config = dict(
    hidden_size=576,
    num_attention_heads=9,
    intermediate_size=2304,
    vocab_size=16384,
    hidden_act='quick_gelu',
    parallel_block=False,
    init_std_up=0.0336,
    init_std_down=0.0,
    learning_rate=0.00207,
    beta2=0.98,
    dataset='wikipedia_en',
)
Each number is 128 + 24 x the weight over its row's rms, rounded and kept within 0 to 255. Layers, rows and columns count from 0. The size above them is the row's rms in percent of the matrix's.

# layer 4 MLP up, 2304x576, rms 0.0888, rows 1760-1776, columns 0-95
size [100  92 103  97  93 101 129 105  99  81  92 102 100  97  98  99  94]
[[139 101 120 150 112 120 124 127 124 144  92 141  88 110 123 114 135 121 149 161 105 123 149 111 165 112 114 127 168 138 134 148 105 104  64 130 130 161 129 159 144 143 138 130 130 109 162 150 101 160  51  75 118  84 123 139 109 123 124 157  92 163 144 128 122 143 175  99 146 111 141 146  93 131 134 111 128 113 144 142 176 137 130 156 111 136 136 165 147 127 100 114 127 150 155 119]
 [130 148 125 140 146 104 130 125 140 129 108 113 183 146 156 119 131 104  90 100 144 147 111 113 156  89 144 126 134 126 143 166 138 128 123 152 155 112 133 160 126 142 140 136 155 141 207 117 176 145 120  98 146  88 107 143 152 121 128 131 205 109 166 108 119 103 142 131 125 144 138 140 144 152 148 115  96 112 138 154 107 165 155 122 122 162 108 129 128 151 143 143 136 187 121 139]
 [122 158 163 132 120 146 117 184 145 132 111 102 115  75 145 103 112 125 122 126 156 120 183 110 135 130 123 127 154 101 101 109 122 136 154 110 129 137 131 107 137 126  91 121 109 132 123  99  95 110 141 122  96 126 130 120 137 122 105 145 101 135 152 125 140 129  88 146 132 117 128 134 123  89 158 136 136 159 144 151 136  96 104 152 108 109 120 106 113 130 151 120 124 154 128 104]
 [182 124 149 126 146 114 136 140 114  91 147 111 105 145 123 155 140 140 132  81 149 123 133 147 126 173 118 138 149 140 120 142 157 143 164 114 149  98 138 165 149 101 184 139 149 125 123 140 111 143 182 140 144 181 119 118 121 165 132  98 145 126 125 139 113  74 126 148 130 123 143 102 167 109 162 118 104 121 122 131 115 161 111 146 133 107 123 122 167 129 128 121 117 112 123 121]
 [ 53 128 162 130 145 133 145 153 154 133 127 141 132 157 141 173 136 149 147 143 116 139 148 168  94 146 145  72 121 107 157 127 152 153 141 155 162 129  89 123 155  77 174 126 137  96 154 156 109 132 162 118 155 132 134 102 170 124 116 123 120 134 125 116 126 124 146 126 116 133 166 146 107  97 120 111 122 112 144 122 182 135 164 134 125 112 149 115 116 168 139 149 143 141 150 130]
 [158 106 135 131 110 108 109 137 118 142 165 127 123 123 131 147 126 116 111 162 175 136  95 107  91 152  99 168 147 159  65  80 127 151 146 118 102  94 141 109 100 131  82  82 136 159 124 106 152 138 165 103 138 150 154 128  92 135 132 116 110 118  89 116 182 105 101 123 109 117 128  85 189 150 113 138 151 129 122 126 105 114 138 140  90 169  97 118 126 140 105 144 149 185 113 132]
 [149 133 136 139 147 115 172 138 167  75 151 164 122 123 157 112 161 165 107 154 136 182 128  94  99 101 169 130 155 168  99 109 131 100 150 122 131 118 122 159 109 142  93 130  98 152 122 134 113 116 143 110 113 142 113 120 123 137 135 100 131 122 132 111 115 161  93 146 167 120 163 135 101 147 137  98 133 124 144 173 102  87 138 140 111 144 135  96 122 137 137  89 115 100 159  99]
 [121 110 164 100 136 104 178 127 137 117 152 143  95 116 122  99 112 149 149 123 169 121 136 132  95 142 109 130 117 107 133 153 119 117 143 108 128 162 128 111 103 132 116  94 129 124 193  92 121 147 121  93 150 124 120 133 122 125 176 142 151 128 151 110  84 100 126 117 146 162  91 107 133 139 108 122 141 143 152 124 154 148 150 112 147 103 142 173 130 112 122 150 105 151 125 120]
 [104 147 100 122 117 159 138 112 129 110 147 177 148 125 107 136 142 146 121 156 154 139 149 126 142 147 133 100  92 127 134 115 178 141 103 110 120  95 118 121 103 110 153 123 130 131 144 141 118 141 130 174 165 129 125 122 152 175 178 121 169 146 115 125 127 163 120 118 182 129 119 119 145 108 105 121  68  77 109 123 129 132 125  92 166 152 158 132 126 100 149 144 144 133  98 100]
 [103 118  80  98 147 116 142 115 146 149 133 137 147 134 112 127 113 146 142 125 137 105  45 112  94 116 177 136 151 131 139 130 159 137  97 128 136 168 140 118 102 132 161 142 132 121 142 166 115 131 128 123 131 152 170 125 146 124 158 103  99 112 117  73 143 132 106 102 129 139 105 153  97 126 137 118 134 126 135 155  97 170 136 117  92 120 154 109 141  93 128 133 113 104  95 122]
 [138 119 126 148 139 123 165 124 104 152 135 133  82 129  93 135 146  89 177 116 145 157 162 139 139 122 113 127 161 130 136 122 128 116 140 117  83 114 145  85 133 165 146 104  88 153 127 122  97  93  80 102 137 126 127 122 110 103 138 130 144  86 160 133 112 147 123 148 112 138 139  99 120 102 191 159 141 130 118 145 131 117  98 134 112 112 130 119 121 148 123 134 113 106 124  85]
 [143  93 129 146 134 159 132 129 184 124 153 116 132 147 125 101 125 138 108 142 109 135 151 105 129 101 126 129 139 145 128 141 108 129 119 117 182 129 125 145 142 152 105  94 144 137  98 130 146 145 132 133 111  93 125 134 164  86 150 112 112 118 105 164 161 147 157 119 142 139 120 172 101 135  90  96 107  97 152 135 107 112 134  93  74 116 171 107  87 137  98 138 138 110 140 138]
 [110 132  94 138 113 124 112 153 100 153 150 152 140  90 133 119 152 114 130  80 115 133 138 108 122 110  81 141 115 114 100 125 136 130 127  99  99 147 147 167 106 113 109 164 117 109 161 179 108 122 172 100 157 116 161 112 122 115 106  93 111 120 115 111 134  91 153 123 120 140 149 135  77  92 136 116 101 111 179 114 107 126 120 188 142 117 126 164 132 126 144 121 114 165 116 136]
 [100 151 148 162 135 109 115 150 130 149 116 116 118 101 158 125 150 116  97 133 107  95 116 144 118 167 137 194 107 150 119 120 127 130 173 125  88  97 135 108 132 153  96 145 116 120 123 138 137 119  92 117 110 181 114  68 110 141 164 135 114 122 129 130 125 130 101 153 159 131  81 113 129  86 120 120  97 152  96 132 132 140 121 112 177 146 139 143 112 135 137  93 184 122 190 109]
 [116  96 125 137 146 145 175 115 147 138 149  76 112 110 122 104 113 119 139 114 130 168 108 116 131 122 132 128 122 150 116  98 150 133 129 132 146 164 140 158 122 127 139 162 171 122 117 125 193 166 121 123 150 101 164 126 124 109  90 137 118 114  77 126 153 100 118 128 164  89 113 136 118 151 113 102 126 105 121 123 113 156 129 107  98  83 128  97 115 120 147  84 160 110  87 113]
 [117 133 147 108 123 133 154  75 156 112 143 142 104 120 124 140 169 122 132 105  94 142 115 165  91 157 135 158 131 119 124 113 120 176 142 123 136  96 165 133 127 131 137 126 151 147 154 103 119 149 129  69 183 152  77 128 160 108 135  79 119 135 102 110 134 131  93 141 163 169  95 167 140 123 129 122  99 153 150 129 114 128 151 116  81 129  93 114 123 135 142 105 154 151  93 160]
 [122 132 112  96  71 127 110 127 122 146 113 106 154  89 133 121 154 125 126 136  98 128 131  95 167 122 137 153 142 126 139 120 111 123 156 118  98 115 118 104 170 134 128 124 148 116 138 128 165  85 147 112 141 132 116 155 166 151 139 109  93 115 144  98 123 133 109 128 120 136 127 129 135 134 123  90 127 139 114 126 122 118 111 146 116  83 192 124 176 135 133 115 146 129  79  92]]
# layer 4 MLP down (transposed), 2304x576, rms 0.0852, rows 1760-1775, columns 0-95
size [ 96 105  92  97  96 100  95 100  90  96  97 101  95  98 102  94]
[[124 122 162  92 108 113 116 144 114 140 150 141 143 131 144 180 127 103  75 153 112 120 138 133  98 118 139 115 129 140 148 119 137 117 133 119 119 111  96 138 119 152  89 121 129 133 171 114 127 156 118  91 118 108 125 158 107 130 128 101 138 146 121 142 118 140 124 143  93 109 116 104 137  80 180 134 131 141 130 137 138 132 151 128 130 121 115 103  93 106 145 122 123 127 132 127]
 [116 182 108 142 137 145  84 154 169 145 113 131 156 123 142 113 136 123 134 152 115 154 130 131 135 149 154 159  92 106 176 108 128 149 151 131 144 105 114 144 149 137 133 149 122 136 132 139 106 148 173 117 110 104  74 125 147 137 122 129 149 114 127 122 112 154  79 134 157 129 159 125 214 129 138  96 113 132 127 139 136 110 162 158 135 116 154 141 112 144 127 141  73 128 111 133]
 [104 134 115 172 117 138 143 116 132  90 122 115 188 178 131 121 111 134 124 115 109 151  85 156 114 117 127 105 105 140 129 140 131 114 151 138 116 132 124 138 140 106 140 119 121 155 127 128 104 163 113 167  69 125 133 134 131 119 162 107 139 121 107 123 153 142 141 106 132 133 148 101 122 158 102 170 100 143 181 126 118 121 143 140 166 133 113 145 155 130 137 151 107 148 101 124]
 [120 124 141 143 173 149 155 129 115 125 147 110 121 123 143 115 115 124 164 133 116 123 105 193 114 124 114 102 119 127 125 123 132  76 128 154 130 134  70 115 113 130  83  77 104  73 150 152 109 155  97 101 139 136 175 140  95 134 120 123 136 123 148 120 145 134  94 155 120 102 131 168 119 151 143 121 151 119 117 141 102 136 140 141 113 151 101 107 116 112 131 151 139 147 117 111]
 [125 143 157 130  96 129 105 130  98 114 159 139 110 155 150 158 112 117  84 107 121  64  98  94 112 105 140 115 131 149 126 141 105 122 133  71 125 120 125 159 131 130 166 168 145 166 170 104 132  92  81 138 156 142 160 141 101 130 120 142 126 113 171 131 131  97 134 103 142 128 123 116 132 128 114 126  83 116 148 164 156 115 120 140  78 105 132 124  90 121 189  99 141 122 144 168]
 [168 102  86 140 103 133 151 140 136 112 198  89 139  97 135 120 141  91  92 105 178 124 138 117 173 153 147  91 155 135 198 111  64 117 128 136 100 128 124  95 103 164 174 139 146 115 134 113  73 158 134 138 132 145 113 151 103 123 108  93 121 140 135 117 161 103 112 128 126 161 137 123 111  85 164 161 136 126 154 129 103 122 132 121  82 132 130  65 129 106 149 116 110 143 123 201]
 [162 135  94 130 101 125 146  99 144 122  94  70 169 106 136 128  73 133  98 148 126 115  89 105 128 120 137 115 138 150 100 139 155 112 174 130 120 117 120  91 133 140 135 124 125 123 155 114 116 138 111 128 125 170 126 177 125 195 121 115  96 137 160 112 149 137 126 107  93 131 147 136 115 140 116 134 114 112 174 175 142 127 159 161 147 112 152 159 106 134 157 120 118 137 128 152]
 [117 133 121 159 168  88 127 124  81 147 153 123 150 111 172 130 115 155 121 113  97 122  83 100 121 144 112 158  99  96 138 188  81 124 135 113 126 186 132 151 115 127 116 112 124  99 128 131 131 139 117 141 111 173 121 144 113  93 153 131 111 126 138 138  98 118 131  38 121 147 148 142 127 169 141 133 126 105 105 126  98 138 107 162 156 146  93 160 118 153 121 186 159 135 147  77]
 [ 94 122 163 106 106 136 132 152 139 106 107 122 117 112 149 139 144 105 117 130  95 133 127 147 115  91 129 113  79 115 109 114 113 101 113 123 128 116 101  82 127 122 156 163 127 124 123 137 133 125 100 159 136  94 182 155 111 106  96 136 138 149 181 143 113 110  76 124 101 168 167 132 122 147 135 142 153 130 141 115 143 106 140 168 132 175 150  81 133 122 156 147 106 148 128 157]
 [133 136 111  95 146  87 110  79 134 177 106 151 116 121  94 138  78 143 104 124 131 103  91  87 142 118 138 155 138 103 108 142 165 162 108 119 131  73 122 156 132  93  92 145 121 120 149 174 151 110 115 134 147 130 141  95 133 118 171 162 138 127 133 155 121 146 173 133 120 101 157 127 138 114 123 158 113 118  90 144 122 126 140 142 133 120  95 178 156 138 125 114 123 140  95 124]
 [162 104 126 180 170 169 126 159 125 193 146 125 119 161 104  94 143 155 148 130 117 149 136 132 108 166  92 140 133 121 155 136 131 156 112 127 110 116 122 155 110 136 134 120 118  94 132 118 176 154 132 140 101 159 100 148 116 112  83 122 154 133 153 112  84 177 173  77 139 193 153 156  99 151 165  71 161 119 156  92 161 127 139 109 119 131 103 111 119 167 110 146 140 143 123 157]
 [113 158 124 149 131 157 161 141 164 120 121 111 111 136  76 114 126 139 164 113 154 120 145 164  94 157 121 145 141  98 117 137 138 138 131 107 146 152  93 117 102 107 164 161 156 116 140 126 136 116 120 111  94 156 113 183  87 116 120 156  99 153 146 112 114 145 102 119 144 170 144 107 147 134 144 117 167 133 174 107 101 120 165 137 122 118 119 187 146 135  78 139 119 153 171 158]
 [127 122  71 119 169 105 136 130  97 128 111 118  91 161 171 110 161 161 144 102 150 148 118  84 123 102 130 105 114 121 120  86  66 152 126 148 111 142 141  98 157 132 110 146 131 121 153 144 108 149  99 145 114 134 161 134 113 126 181 124 124 150 142 104  62 176 114 111 148 117  84 113 177 145 130 136 108 132 132 148 102 141 143 158 132 126 145 115 114 153 123 135 152  70 164 117]
 [ 86 112 123 127 125 154 157 120 158  90 115 120 140 108 116 147 104 131 157 106 138 124 120 126 152  83 134 169 134 134 159 140  98  95 128 139 104 124 149 125 158 148 107 130  92 154  37 123 117 144 125 127 104 109  95 137 118 116 100 118 110 123 112 104  92 124 106 138  85 129 173 198 145 133 150 153 140 136 112 143 118 150 129 102 106 124 130 111 103 135 133 107 106 132 114 163]
 [134 126 131 118 106 181  97  99 114 146 104 119 123 113 126 122 115 149 124 108 141 159 142 126 114 164 114  97 121 121 152 105 137 167 144 160 144 147 136 157 154 115 131 160 127 112 121 120 159 100 144 153 133 156 101 126 126 124 121 122 105 145  92 133  99 134 147 120 128 148 123  99 127 107  92 159 109 123 145 129 102 103 183 135  77 166 133 118 115  99 104 116 108 146  69 120]
 [118 184 152  94 139 152 125 115 136 149 138 133 126 120  97 107 142 131 113 126 147 106 116 185 120 123 123 128 118 114 114 148 127 174  87 137 125 117 101 154 120 119 125 194 139 151  90  98 116 137 120 118 172 135 131 113 176 122 129 110  97  99 121 128 128 143 124 108  88 155 121 167  91 100  87 127 120 156 155 146 108 118 124  97 117 106 123 146 160 125 156 110 152 153 135 184]]